Weights of a small transformer language model.
Training: a variant of SOAP for these matrices, 663M tokens.
Each number is 128 + 24 x the weight over the matrix's rms, rounded and kept within 0 to 255. Layers, rows and columns count from 0. Numbers have three digits each.

# up: layer 8 MLP up, 4096x512, rms 0.175, rows 493-545, columns 0-127
# down: layer 8 MLP down (transposed), 4096x512, rms 0.174, rows 493-544, columns 0-127
up493:133117149142118151118098125095086155102114154168083118179076104143112096122149123086137098106140060141135143154089152126149117113128121071079110085173147117140137140091144098138145137114143109147123120142191140076123093140137119128139099174103143138137133115123121152089151100132135135154082101141114139103131136119139119155171134114133159103139140141127106161138112127168153146107114
down493:102105120105126128101138152106123130110115124143153143111099125103173088136145109123089145170117153145124117150134119128118118157126123171179126130127080121138171125114130137139120129115130131113087124110097132071124143115050133165111156159144105142108128146165119163112132167108180129104129165140137117135063150166155133157155204157106081107091131171143147142151135119086142131122100
up494:127119132123117142158163170151147121137129134125134116140150148110144085154135142139116103122136137145153156059141103120100136171132099117079113118123143154150144097109126116098110145109130162134135174106154123110123170109144098122175135126117136113196153117094140167140187145118164105117147101105131173110133130119161097152130067151123136143140160158113098120125165148119112120129126
down494:142102175165116134222146124078124112120100121154137107118107135138160213136134130107120144125125085141097134143132153143147156119144169124141143136110128151137109189097142141139171182155082129109130138136191190194114142127123067075115150146144146134126114129142121145124149124084094162128159200171116122119082128149108153110111147183133130137145111097135105133143148148082166104115083
up495:145150120136194142101127132124139135109138117225151110107180114095148112106186130108112095130114127169158118148138121155171107144120102164136140142133107119102096114131134121144123140122132110116069111116156149127090060172138097151110168102099137124152131114139104102118147129124083167094079112159108134137138158111110105102167129101118125124103166146157113106107138168122121165115130
down495:161082123151147129113090148103141152118186139066099149096117125097117119118113132136111107116061148173165143064130049158092075121119152095135118137117122134132124155105138157158157148123134126121096154117115125120099135162137175172148142134164137135084111087174132142133157117141104101119134155127132170090100110140174120145085151167146123145099120119136145093159112150116143123135101
up496:137128134107083139133092131144145099145105145156127120133154182129155127125134138111131120115124127050117187131145098128142119130135165087115112130121135159163090124155162112139184105098132116150092164135153157121104169133099151126158219140122150104126168132129155115089126172127119147102127147125145128125154112106167139130116125124122147176083112143138109102120158130120125122121122
down496:133159119133153112105128134156129176130132130096143097122139135092143165158104088124111118143152108094129125125123155124163111132164074131145123145120126112082082103099151182164098152131127126123129129158147091140161134120173123155146105106126139122090102157123142132124143122140109118132171134133150121118134123121150121162140123144114136126101148134133136136136145123152122116141112
up497:129102128128132134116140093100153181151172063125135092119135134122126172175169137140103114119173097112119123105110147182171107149107119122109170135117110184131145154102113129093110127118102138137155114137151116108119134121119115121115090083127133126099148123157118104124119144118129122095109077120141112111104107150107127124116101150129143124146119116123135095174084117104108156153159
down497:157146128128164101126120129143107108148096116126115101117094112145168129094158094114073123096147145146108140128135168134104125105147130104094171120149147125135112136160153171171166123156133141127120166094122127133126133143126101137120151142153140108121111156067162106096117109151175104134147105109112124106078134149167126144091156124160138105143140124142128074130168111135114112135111
up498:093140074163127152082094180098148159124140121119112124149108141127126138140107135116175137115125142127132123103147117109105070108133138132100129133146126116151100110155136114124147101170149111140136132144124108113127105106138119116148132183154135182104156125115160131130109183131140083155172161092080143133196117135166115152163108090133151155114122096134108140148126125110178112119122
down498:129169134142126069119127141121129092137108114106125145157172092139102160123120144098117126134132142120099133094083102133148158095114127153108086120120164132107129174158087164142142117103143087144105160103136149143135137126118125155124170114132112163126134133164133142067168120119113166127095123160136134106133084166122115130136114153104074131104126134122174131119121143088097155158131
up499:134119128098165129113135147117114139153114149101141104104145155138137127148100123152134150077142141109143118088103125129126128150195116161108170124147141144214109119162108112160101163123082152116127114161162146097124146080150142119128135137109106144149120067129110097104138099128133125123139111142115116132114106100124129096189096119168098101124087126188157100060088131096162086176166
down499:138103063140141138150137101122115110088105111136103138140140156137116119117169165148130119108108119153149170144124128168152118121162138117144098160112123110121157123113111153124103187168139144134070123126156127131116088121168141181120130099107119161095166089120122142167119157104074151138060127123099135113115148125104056098117142141125155151141074091125155096105115143138086140081174
up500:105158116134145190091082082102136129100132120093125102137110097100142127095144203125144151086118152157100132116111092136145125148157133092131146144147171117143133143099102128156149107170178114088116131156145132142100147127165150134114109157180120124088149150129119099126112134106123105140157105124143104109086116151100145092124130145122131117096132096121150107101135150127127139156151
down500:142155136128121122138156135161172097146137093132098132164119121114135154097135132140139156132120123126118078111120173127164142178143158134143135127174113132129121132069096145106154122115129139109110131117138102111141107111143107141121153130115141112160105183120125135104104112135147087111076106164128105152116207070134135083124145106139174152149115131137111156144130145126119186125084
up501:168102157129111118110122134137131147135137177143142159126133116136078103156129114093125171100129120144142108117126111139078146139122128122137122113117106124131117126141139109135141136165143121136113112147126108150140132149142139135128075135144144091123140164129117140137132108157096122097165120094156178132133124118137105099128111158143082135121133095124090122116082141097137131114130
down501:149125139118088122176130108133090128161110108148166116137107149141156127118125137137136147105106121111104151132118090153134183127114150118119154096091131102135101134126101114102132118136159135105145129122071147136149138074096124137112175168103110134115107166158158144140130159153175119140130163139138115094103111098118147070155157131157129119108133118175138130174149127132135124149186
up502:111152178065128140099189171114166154151143100145109115098127101145158162111163159119163147120146115121117148139141157135136155133101087209158157088146129130112105125136141103166078129125162123128115125134084113126106132150140133112123135165190093116119103153108123101112177202121132093121140144108185097131170171108146114124111138156116159139101094115106139168176113099124138168119138
down502:133123068113148121128112116146082133142156143107162124087121161111129118133102159165103131149127137098070130142124128125154121133092118098129138080129138107148154146141148115166121146102132068092107145129148088136103171127119080123099078091117113126114107143128154117159104098146152113143132134119121163187107104107147166139114123109155096126099167154128125115088150173152150109132148
up503:091158127118135158119119121139147120135102148115096133089098134147167137162144125150152103123140113103139103071124096131090117121144140081100091149151142149148067185107117078145120169162084142105142123139118124092121143113120128178137111144143164134191131190147115149097064114127177147155133156125066118110105137150115123106179147118117133139136110138122112133115141143066135119119088
down503:142107125107100126102125132133136155085102073109102125150145123082108136120164156176130128126120090153137148151149158100128129110163110141136136128126135134160128169133123095154120129062169135104105120114154181173148124108129080166122100141080129150129101101103142167073148120145131128124150126141189150144138118122130103123130149109105140119111114124172099146134062145160090121126173
up504:125108152152104142151123112135101134134146104095145080173146109163135136122162131136141127078073126098147114166154133109173152152136145102146128105132122096145096151146162110095124188163108104139181138133147159075126131125139128109135090190114110163155140111150106115155146125121065157140105145103126153171121141111105106124138118143115177141136128109154128101135142131119172103112145
down504:134160143128164143163132147139093185163099138126151129168150163124086122144130111141135149156100126143110126191153142131141145184130092124167192085158170083148139155118158149132137140106108153080125105126134135125153127156185133114088127145150106088111117150148153163083134116142135118127092115133162129111148127100097119128083133137100136110049137123147152123127114167127130111167129
up505:129140142099127134115113093138138113131110120122123121115125159110179185178132162095142123099159162121180123118142080102145108116141095177107159119134122147134129172111144168140136117119120170106167102141153121109142091141104130143176154117108139162107138143095098132104150123157140093166150088119140165095138125095104160171160138116146141112159100119127090121137128154160130154073149
down505:149164143094089091167109118157070169115129142130130140163139061202159162143147109154165132117161108134137166079120124160151136138143134124107130133129143122136153165078134108170116138076097148161119170153142137158157100135144102103083129123130094176130135136133114160139104116144137118131135131128128128103137136149116137116153108126127123117101105157163116101118135088144131116168117
up506:154159121130119126126097144148141128102124110135130110112132106107128148173170144078171091137140129131097111133167140145143113127111115122126148150096096134141141135123129137125157111151093108160136100125172088146163129120091148124129133138125147109127101096141089152116150115150139154104133112111115159090122138131151118140167152125118125168148093152105174124132137121151076141151144
down506:172128140131152135118136124123159150159156116095123107151131165114154137136081096156120145101141157146201142092085129134133142152094122117112088127096135128115105122120107127129121152130148131147128128124118144099128099114124121116120109126107124124139110157111141151114104132112114093161135148095146137149122154111114096095054117124130117132173123129099132117107148109126167139119137
up507:129091121148162086132172169108124135138098135126105091168104174137114134155142137137112099152118123157127111130133112134101086197113144125130098118122148173155158132146146109136186162157195134078111116172109143110120111113129109119107158164123143140148145094121112103151145111148128136116130154170169103101119104213180187102180124132127118129134149117103070156140119102090141157116140
down507:113142150130140156144110127107155127146147109118162129117159096075148105118094158120129092122066123135175132097145162128130130097118164087150142137136076136170125167120095158131167120147122144074178156143177156165107147132149116113142089145159159116142153154132129147138105098072131107107165115140074090116122075114106165111106163161113153141150088123114138119133150128159172118129073
up508:130130127122137129140154121114133116139112113089130101118148149104135152136109108122157161162116093095126130151140137095083097128162109138132132102143135123142168124137151096143107156099130103117135140132146122125146156128132163071108132111176119148127159093129100107100138120127105099082138114151163158167148154111107114116123142089156145142100135139143132144145101166128140090087163
down508:114128139126128101136075158106167184148131120071130109098124103144100176107123176161133097141131130098109133137157153137064149186120085050183124115161124108097069147127160135113150158131161163107105135115141135100116182083075111113131109143118172174113139136147042140102115148152130131154145119129136173132131167133141111117104098129140126134139107092126087126135165096102135149100159
up509:122116160102146126135123118162100153115111111104132142113085142148122099154121120131143132111154097156108111118101141128146099137121139108101117133107134116134136115101106149116159143168165123132151120104140125139136133136130149085120158111127138161152127143133131091152145123120111109116133131115132127104146117133109136111151155141135119137074188142110117152144140147144147119113113
down509:135143152085076142140127119091154135103147108082155134112149115104118160127165147112106123079120124192148129145083136082120120123128137171171118135140119098167104114138073152137127127107119108075188138091124131131155102148115135144176118138127134110142094081130103076102151093145115105100107131127142103169170168123136106135181161152125142174132084069102133126103113121090127096102161
up510:156151142105126148152118127134172126130119167104126093135177127143119125141115129110142110131126133118130164134119122132160138138140123140154132090098090104110120140155144149140159086163156120137086131116161119108149097082097108128150154171106143110145127108108137126102125133153164095137119141125113147164102158127091125131089137127090166118144129113127145121153109117150133158097146
down510:163108143131067133093122140148150125153157137150138135139163123180129104145144148083130148133145119125091139171144116113127155133154096174111138134126131124141134161130150124108131106122144113129136125147143153153129151125109129142109120107103120122123173130136074152108095115154170132149164124122132065117109112156142110141172099134129089172122139146116145183129152138107091145120159
up511:142151122131181123149115116160135098095105120130127098193110143094120144145122097146131127151157123139166146116109115134146103137122132097155109071110192143170140109142105124148092142110187101125119134127132098101160128125113143131119147165152114115095147128121112105144172115088078120081151118120152067125157110100157130188131098088074122104107141145144081130093110208147105125077120
down511:106154063120124114127091098137100104141105158137140129139145111148105108142141175115169133137153161116189114131094144130113106178156106074165107148160140047055094124112115134152102183138105161126126137094145106103120102116111065122109128117129106108115105134158102114082068139110126105140138151131139110134148132136138162089145122117140112172122146114142109060128164132134062145128189
up512:125112125154113131120150071146110154104161132135136134148116151176158203116161156117129105180152091137104117089123117117133116116116140096104152147178140122121144145135100109129132133140116138138128112176148110098154091131143136079134123148134130118135123129167131117156162105123188151150134112127164133141168159135159089104128149093079120153155123170119122127138114137152119136212106
down512:180112133132166130146142152108167139120092143085131106121102134101125140134096120127139120159120145106163104153136120150117161154102137075151102107121126104119129125130144102095157131129130154134151100127152145152087075184142112161133173146137135134157164134177158106139169131134141133141114133118145155091127141075128111101132129115171165098073133119113151100150122127102105181145148
up513:146120124155155136105099082110144148135071115156075116129098130075100132141118132094157140134109110133139113151144133127138167124133143091108160128176111152121126138146113137123106108151148131154116140080119131155129123114058148130165146176151129134131133122097113114131132149114138121157173112102095119150115110114157171113112156148105108104130138130119139110147159155130147144119148
down513:124099116109113149145188160136090163064150138130134090107147150139148101164150123165112120097118099098144139115146121122113089149128157148136096141115113124177145131102191140094177158155105090103099123164126090126141162140149096140159151128126107118128103120185133153159156162135104148129133131129131116122113136147149087153113156134119151091142112148121117112112102149152120112131145
up514:118143152161093147117149121139118110139088148154114104091089102114166134102095196082134118153138150127139102150117158139111087175145113131128162137105110131152146138084108135087146142140138135190123150150129162091154111177124162135143119142166132147143129124158158147157173149121121125144156129157149094141140122125131124165135146105157127101114111104051139127120116132161075107118129
down514:119119125106122115109124152138145122123119089136174148112128152134091120150126075152123116090126126106095148141139101074130143140107128102140127114111138118084101093107111118153096162136116139101129174073121129132085142117140124113107087150101130134114123174114141103156141145089136124122149112149128106132132158141108119069125077130109117134108117155169086143082136131137176153151125
up515:088117151154106140103132128131123148153143129133136092129139096120099141147109147123164097138101134127191103110119135134110131102091125114161120119140181163134118116156135143144136146164136127130135133120156051130096102102168166135143121118109110122160076113140120146129119127139123111117149121157117134108105105105126102133137154102153101095135135138129131159137123076128137124069128
down515:119104115132161163147149135131095104146088110087161154137177102108114173137150131112135106154119148138108101112152150128138121149175087131150113141139164118100115127132123131082125138100115086155134147124077112133155157119128109054119121154113113133159120150115168153130124123125118121125142127142125140146129123139149138127158164096149128115141088130113164156123165116128181104162122
up516:157128126119168142110136136139081131085122097130153104088136150074163146148091102120125125124128140136145162146125150134124087116175135148139149165164091153143119161147131138122125124096162149138102121117096136142110113107133153116153161136147123152097135134089126090134139105129144126099145135156115155127111111126122108133122154134144130080118108095136116077152142124119125107122176
down516:127133122127099149118096105152119147150101093125116099109152114133096121164119166115144134183132110143095144133111132148101144138168136161141102131113148115141101128152102132110146132150125079147109168142135142128127077157121120161105152120162152146121127109115122106135107106169133144126165103121139126123083108162129109142139153119127132091113095096159147104123102097098099142114174
up517:133122103121102126110120150130090129122127117088107126146136133110131153131151147126132164136114127162129144154123123092122105162162150116099116137138108122086157130138171153177116111147117145131128135195159157166140103130103102104136116132130106123126142145124127111157111104102123137077135108150118120167128079144134150108121164121123103106124125121117113128090112162150128165118139
down517:139126100160123135119130128147141113100115115112119101108088139114123111139139120128162159130142174108122096142146090163131116133149147124109134117152105143124108135154094170119108157113170132150164091101121086124120116162098108134151152143139119126122133161128076141126109128107174111123152164115087120130130199105126189127106148118127123127143154119174120115099123111043122153135140
up518:108111140118121141095099126159141089087096150140142171121157199075133134100184155104181107104122130111081150123127122147086127104111105148141119160098124138148150087079131117106110114147137114182171103134141125094161125153080097098135158131072111110146122142060143125181124114136101135123123130133113165114155144133099129123092162083138172069172117112115108144162137114179160109157173
down518:155160134052127116163131125135151125149130121138134081143124115115124107157103124152130149172168095158134114134106166116095140152150125125183124118123107170156109131149145133099123173112118110094126120105125115126087164123145112124125109123123157083108123124120148079121090119141166117152144135142153126141145128160164157128090082135083106103123089149113100109143137103084147119150093
up519:114140152133110120117142165137124137140146105136178132169167130125168111150125077102127103123114105109120186151109157193135144144161137132134114137097132108127139099167149159157083137144120151124121120125130128121105114137123091157115147136126108138165160116119128153100137147124171159133136140115138140117120098097131105101112116172121121140132095096098103146125118124096135123092148
down519:123130150146098187153095149082196101165172120127105144122168105119158086153136138149115166165152111143115149124150102111135141132123127120107161049120123138100113140150118165101134170118168076136140107121113154107119146143125073131116135171118095122151104147157099151105056153147149152111135147117116130114115120132176095119126146175151154131117164130142108099096105092147125120154111
up520:123095113138138134088142125087125133123154103140108124162150132147149097164118174112129128101134152104121118135151163116130125166137129142150108117145156134151082075126118131117112109157102162114105110115117114172104112148145158111097119122179106126103124145101130136144079160110114106149110157128117095135105170117090120102109122115143094092175154095086122086145114124150102116119094
down520:144149109114134088124141159138150120067125154111150114136143112147115153148148100114150120103133130143144116132162160148121084139160124117156165135116114117158117111142131139114139103106103132123140147103112188102128168121096102123133126145143143119144124143106138157128190117139091116070163140120139130158109097129124125104097117110166125116088099166112117162138098132108150135105152
up521:102070165155146180139155107118142148134122130146137122133136152129066142135156127085164176125121117167148104148137129108122107171122118157146109113123151130123171160129154130139123115110149114113096159155162118170121112099168103139148134162179089135180086075143156116122127112128159135119151135164118111164110167119116112177129139126054133101101154112108152101112105115122110162107109
down521:149129130083113105178162126148133155140135163148113146098152163119161083129111109105145140177101165094158106143137122187113127095086126147099135127124161117131171061128104119136109161108115159098157109118113130136134153131088119152124181117097147096135124144100111094119145178189130168176134129098176118114080113120130116107117155086165158107166081197109151125102100095117158096149109
up522:116137142125104112089140103133151105088165098161106125137111121158183126108147120159143141141119094144099142169104106126125094119105163101113097130155113155197138142107141104108187155104083126096147148141117126119119128113126158109090128135107116152104156138127159132153176124147164140112149147133135119147151140142132080164131072143104125136105111134123116167127094114123144165101142
down522:151146169131136108143073129116155138119104110181116143122101153162100153133128116125159152120112152133149126124177141102129099133123139122134137121190158106125120150123083116159105146129102120167095110147099130105165105116144129146114121150094133107127151109122170162115098094141118140144092086075125133115112140202141159106123081159127098099107122142105144098153065134093152130163097
up523:106135104116128130106141139138113160122088118113135131119134127132108121168115137109159093169128115141122102130118127110126150146114107128116098104107153079108097094151103127145140121156119137135141123097155140131116161131120122129133108133127124134114111107111115151137106083130142139125144146144102107106106131094125083149143122124092110134129149162141108088124090109133101136111133
down523:126141107107161109130101115091113141112086163143101164101148158137153107057145119123090115085115119124114148143154163165157130138137115114157143171121114114122109132126122127110101113145142165096122125125135131143162093127114159123153120167082114112141145111155133137136122144126111128147142115103133067133134104106102133152111135120142149161128108104125105105152176147112119151122117
up524:159153108092155121103103163144107127127077156159108111148141136117141121144111122144156126068143113176150148080086127102143158146137093160120123080112077191111093178164134133131135123128146130134114117108137140171126138170100077105160136092130077169137130126210096171145123123120116129138118166147057156102133178123175102137098060113091117100114071112090133126143127119091132162148080
down524:125145143125152131150136157143094186129123092137128112167137098124124111120124160104143141138093153103131133148171094092091121136144117142078102098133073119063125124113145137111152102121127104093136073122129141108136132099098095137115106138147173098120080135098096116150093073108159080130142128153147140156115071121134149122148159130166145114096140120114146091126076130078148115145114
up525:149116075095120095183105149154148162102078109095100148126101190142153147179151111110112185147106107113155147120136110116146131115117112094093164162133086122096089137081125116137111116098149153174153119104139121115139142136159146123136085103139177074138121112114150160186131138097142140118168146075147123208111147139141138095094120121125148144106175108125151190175143133124114078137122
down525:127112138135112068162157147090143111100156057172148142172098109130172194129129122122105122099136121173156143127115140117134169118161136139168147136084091048177146107112134131088164190131105185135135158120128124101145134149109116122122111155112134055131105115118168130150115153086177180113156146081091121142135120103112142096099100102101116110132151131143152142123100106119143126165144
up526:117146064135133120122074112110086130142142108151146142145114111101133124166143148100112146135123177156124118125109137129124173150130102108140115110122134084092110142118157158148149139145102119131170151142115115132099104114164129184153111130127159129134116167132122124159125113132126132113137107099118097131130091095146129168114095126114150133168128117125140099127106128168109095135138
down526:147129102128138150109105171094168128116130122109093134120125146144137085110156152112119094127140126114128164144093104138155161130137132095142089104119150115158116094158121117141119126093125129110080134133130147132121085123156143118122153141083143135113131115109117115168165150130139135143138164147163139140122138119143114133082140127148150121065151120144139135071132160108118114114159
up527:142128096107155163181079121124132148137113146113133178133163159113159102139138148152124070113118088121145154107119119129092086105152135146134107131096144112101161124121121137147099118126090172155133108133100127116110131125165120084126163146167085135133149159121165138141128098125128120120117149138136143128159094183138120141141100140170126134134129119081145109115141106112154114171165
down527:138119139151160122102146141099147154134143103148168156161121075103121122125118141071101089119115137122178084177086177123136144154122102117094128096109091126185114111130091134099148136137100139115172134118098150105094107134109140113087100144084112129128139141153139152109146161114110092136152157105104116178092157087084096153155127115163178119134145071125075116141106125126163159150116
up528:145116134115149163148093187137184121117134139098151187111124122136120119111125191105162131129080147194164089144116156124135125122200095141116145097118106113204173149113104151155141137148124128138122084136139065183127169109111137112141108149127129167140146180153115095130119190098109112113128152106125100099096151122115184119143093233134186139130119136193107105131124130147153142146121
down528:133116137143126103127094114145119149097109168091095144134115125166089162147099142135150122114122135131140107108154155086102116100134149130110153103165130118136119065094115103114118100092153153112123092111125151118156110072104137091146125171097156104163127137128145061111126103127087111125104128153107120093077148147095099079131139155115136130142098133137120128139112110111152141086132
up529:146140120139119130135130098143158157169157147117135128123087080152129149116144159122126086102162160175153090113137127136171135125110133118098125138144126116161142145155107123108157114095142114085129157129105162116142070142144152122095133101161078171190113147177153098107113122136166171134126103115154144110140154100109102148148136164113063104154160109132139173136092103145121117130155
down529:146112122171157155152096109101104121162166141181097156118121101129157103127115131107124122168125142125121163134090145067144128100137120180101100153165148116066107133125101136136124118130151099144114120175117163156121107132129123158132167139139086127127151139109160154121127155143116143142131106131139120120101127160163078156152146097130086085088105087145093115150125154146101126102135
up530:138122165160135111163097133148132088125105118116128136094162100144120151124153125114130139144131170116139121142092143129105164141146115132082121121138135160153104151130151144118098130120084123118157129178084147121086123143149128126142173126156141151116114142117121117105171102164101106136121128111107125127129098150146103149111098109117135134100103146147101117133111159115094107114137
down530:107101128047126108086151150146163135146179151114121148134141129150129101135127102133131110116157126136121163120092166121136109117155104124159118147096110166083137207156136100123161140132147120157162105160085108131107100169133154091075121139120122139134151151160150130093149204135139115110118162114117166110133122153110083112120138140130155176125110137089135130126108098169111129113168
up531:115152133128111137124122087131119173123118163134132160127116126148084114119124125120140105171167147137116156120162110133139117108136154127147150137124125119140111101116165089124131147124108154114160171103144119134108131134127128142152079160127136170140126170130130155147180137156166138092155109105122148113118120114091121127096140087129158167108141122078137087098112105089108142111125
down531:135115115156128147068143169133106129141116100077143137096127138135152109100137116136159137177083092181176159126104140132134109160115126150175131095097095117094138130099103121136129088108154098143122125144139099148102112094093138101151146156151141159132169129134132138115148144142133140137123136110100132117150123119095148122129153119123127133135124172106144179119131129159084141148123
up532:108132145149123162137127111166119173078195129135114134107176116109136096178143150097124156148111106094074120103147121123108134112140105141134126173137141095162123131128139133150129179152124088165109118127146125157179148129104125142120100132108133128104113120140109120139114142141119115147142097149127137125162139166206109180117106085147137110130140134124142053117117088134150119157117
down532:114148107140161113123092096143114104130125184157133158114077158100143152082118150138109139090136165165152146137093145066139122111110108102107104128126114166129118102168099080132150099138100140130157115100134138131104154134149157154158126134135126145142079117176084125118135115148116143107153129097100117153126118097117130147142119154138102153138133115160141147119145139132136144106123
up533:143102106143133149192120156109104185161098116091135067113141140115162137095150168059119151148138134131088109127172149153156108113130129170129130133124124145156112110109126147158184088104123131216169104117122126137152117164161138145194134096133134130117150108153103091109122087150127130106113111117133136151139139154120126116102158115138133110170144124111113183113110148116151105098131
down533:145117144156177100107110156137154113122114098143095119099096138109114127131130166141106101104118115102123099166141128113156127168182162114138120177113135128157145083141122115108138129144190135160169145128140148086137153075129148130107118112108149175140164148164102136126095115146119089117134109157122129102148099164138120138160116150204148112110122156123118109137117098133141088096124
up534:134128134133124121113155129133105125102153144110164112114121103136142100144176161093118120123139138123124083154101145148134158144096125108165151142140135143084157161147100153097166127161125140105116153132100137133140165083107114142153116140091115159101087123145147084133143166112114137086183151134180132116120125153119098103145071140125137158115166143151089101113173161138118183164141
down534:126140147109085151138113119074103140094134106124117082113132104153150156111137092148131108132170118122083074158129130103118105129132154127128149100151160143115118119103138103117132147135094133136143112140095139107119101127137157125145164121117151161134178117104131191128170133114113145165123172180105115171169147150112158102105164107131187084155157146118153157085172110111187132163089
up535:091137140171148137138149159116146188105101066113137112149111125188112158162151134166164106111121207164125170143131149141157087116162146165122104121121126117141104120101148129168135168141136111116161169136096150063107145141114125089120154144108155131143118145142175154107114081085110108135123110123106123102103115128142158156179102135093131180120120118190132117087135125123152136130100
down535:141096161110121123142135120162141153178129179137135191138144137094147165138156069116133171126134097138104164120120094147113133151104128087127154132132135135073099137119110144124125157107116156146170105156123115138084074159126121103168095133135126120122151088140118159156164130146116118097152113113178133126135166157105114144093119102131141139145148128103165114128089132143129147126124
up536:137123146132133157077157122085127170159116110162140087124146142098127131127118114123094151109154090140090138140126127099156151111090088101115144128122144137108137159127146107167126083208149108125158101144098108142133132122154110132092151169165121133100148143102127137150114154060139156136169137143128152127068162131163181131075139134124162183123122156104110141136140093139177151157144
down536:108158128108144090114134104123126112135150126119113150159100145114116129141142095113156145087097123145095108103133137143156123107133104106160137134115116118127073112101117148122115131112130173119143126124091140122148144156096155152110142113141140137155096141091139163120106149120115105131127114110090131110118157104154108156137148121107138104148084145133086169067103129139108141120083
up537:071142103157105117159133100130127128091099162136122111134116139128110135096113115143137138134083101145134135113115115146130132116119130093107120107125107129135104164114144162185144145118116122134100159135136168108129121098145148135084150130151164153109103119144128041164142137127105130146134123124117178095129144183121158093134140142149080073127109122097085075140134144119112130107088
down537:096101120139115134116131126119141156201125112125140094124169121078142135129124105098131099155113105158175153129129118084096166133124125130116149118130087099139129119120142133147140173091145122118168085135113151127114165137145107115105115146122164102137118112127109169142137073106118114121127150117140125169155120094129145104138116133128138119118126108130094142137093159127128104146089
up538:123110110078109109123108128114164109137126142150142105152141121103139113137133151117173144112103134122116145133141129155126106157124135143149141129136136125108128129099123128129154159115142105144129115164119123108123127095089111111114170164139114163156138148139133104124134147116101176162144097166186156118138111103165158146089122164060117169083095128075077129086143158119091116121086
down538:127093102086172118132135149109150109083127146114117122122107143096126126118154092144127080073131148093105175129125126105133107087074111103101141154117126160142160139145132127146141126129123112105126119130132158113172146113166155149103152086146083133119086103112124165107122087089104119093130105077118126144149138121114153125132147090156131081089152155165102160092098123069138105182137
up539:143123146094165127124157117134114118163119094127155129132157137129123128168165136098132151138124127090111089095095143165148122168109110109130098084135105139100152111148113126185177160167106074151128146180123123116118111138095139135091167097139129098117111159139130111109083171148150109120064178110169116141136095102148138135135147084062119156102062128140110143125081095140078109154175
down539:106133125120122131122144111090128165139099129168099072143157135173114157156114157102177102132130112139098149120138134166137168150112125120148100116123146072108128113158125164139142138101122141113136105195175189134089172156117155151120146198131116134130170148113123127132094105127135103119161120102068194108128132124123143121110107095134113152092132095153109169170134145106151119151153
up540:146108150117183126135124147119134125121100147105161088128094124080128130151146143138120127109113099104103123144103126121086146135148119114103122148130135136145138141111130140142128176118146137197047127110109099136089156100120135098166125111157098129100145187100160125078142149083132116102109160105109102127116116109168105132131116152134143126100143152106135109168113145089101104100150
down540:117112100090093117071131105152104160131132137119125069134156107139110129164129113117136147115131166148162114124146129093124113101134153157155121127103104150119121142140153068110132078113125122086145146134138116104095105144133174130119140118149100143141126101146115155161175144148130137104135112096166107121143090141126099132180163095135150129166130135093152146133142125078118131133153
up541:127087083093160109121197165145109142108125126153136139098189086089113102166096130110153138171084167066146143171110098116145147086111170090079169095118160109141151127105178157103122137113137074146139179111112145186128114112169159099081125080180152112149124157132102132099099118125150127110090141157193153062116152108123117153126138107143164174123115123134101161104124109149110130155101
down541:116151186049112143137101101112130178150103069159089093158132150131119117094083123162131150085157150105088156142081117122145114153118085167120124143156132166120085135131114134151165129124139141165103102113117129110084093153159168106159087160122113118109096121135147112173133137100153140131141129079160162149200158123134098188141118174110137121135168127154111155065122141098172083126129
up542:097158143140169108132151118143154093113092142121116173133099104133107132118084119175164148100078103156144119200115065097185161121113129079128097079114104133175126121105143160157150144130126111122116167223173082137114102101086112145103111153189130135171115134125190115158108165104110110129147094121089133154071116121123150116115136122089123168171155120097115097097154166219176124163113
down542:183205173143152110158108086139157089132061132135132153104139146112178165132154138095113118110137116125098152128029122105105076137108069088195116130160121163100119114115150136107153108208132122115186127115156165140114142075084106108119101121114121143129112104089177148118136136126132088163153121136089121115095116159130179128193169140162139116161159149130104094134065127128134140082175
up543:105129154145119122138157104137132118132121138117160098130136125107104113100110100104102140167139106132115150166141098084172114138169140119126155131153148180164146148127112108147156146125135124113130113154158130088165134137142114114172095157150111117118128122105104163098173127160132105162086162137152057143122107094140104172117093136120124062124146076116154117125088099124136102112121
down543:096117105122160160146127138107140134162128163156115138113166133116128158135159118131131131119117138132126144133142107127118086147135140119179125069121110130084105068134138126104152110145133147114131150111126099163127120151141078165117143166165123163143127164153138117123119061102122124116127130122095131121141127139102157122107157121135161121087149143131119160095109138109094125147125
up544:129134132088131105180112115143145122129156134157107086149121112079146120125095144131118146079114122129150118130117087141160116175130118106135138133139139135134146135113139117108165166115166115117129131104110110119126154134089114086134138139122169158184114094184164136078135122164116141151116164120154135107152163125154155130110156147118134160133158145112142137147150124060095136107105
down544:167138158129174148139144126118114119137133087087106127158119154125065116129128141100114149088153160110120113130103141116176117161165127165111104123168111111098112129143122125145122076119170102125185121090152148140151134124127157120118146127145164148112159114098159125146100181116104134132137125103121126129184118165114085135144133106118112119164116140092128134127163105141120125143096
up545:145113162129153144111066149141155129119135157129117107146151083093091137146122136123088140129173098102120174114115110121114136094146169135104126071119119105110142139179116075117142134130138098160140084102127144118170135160049156068118125114161165119135136162096153097123132129138129126135097175134111109092130163119129120160148142138161116102134110125122162133134126068113092152145146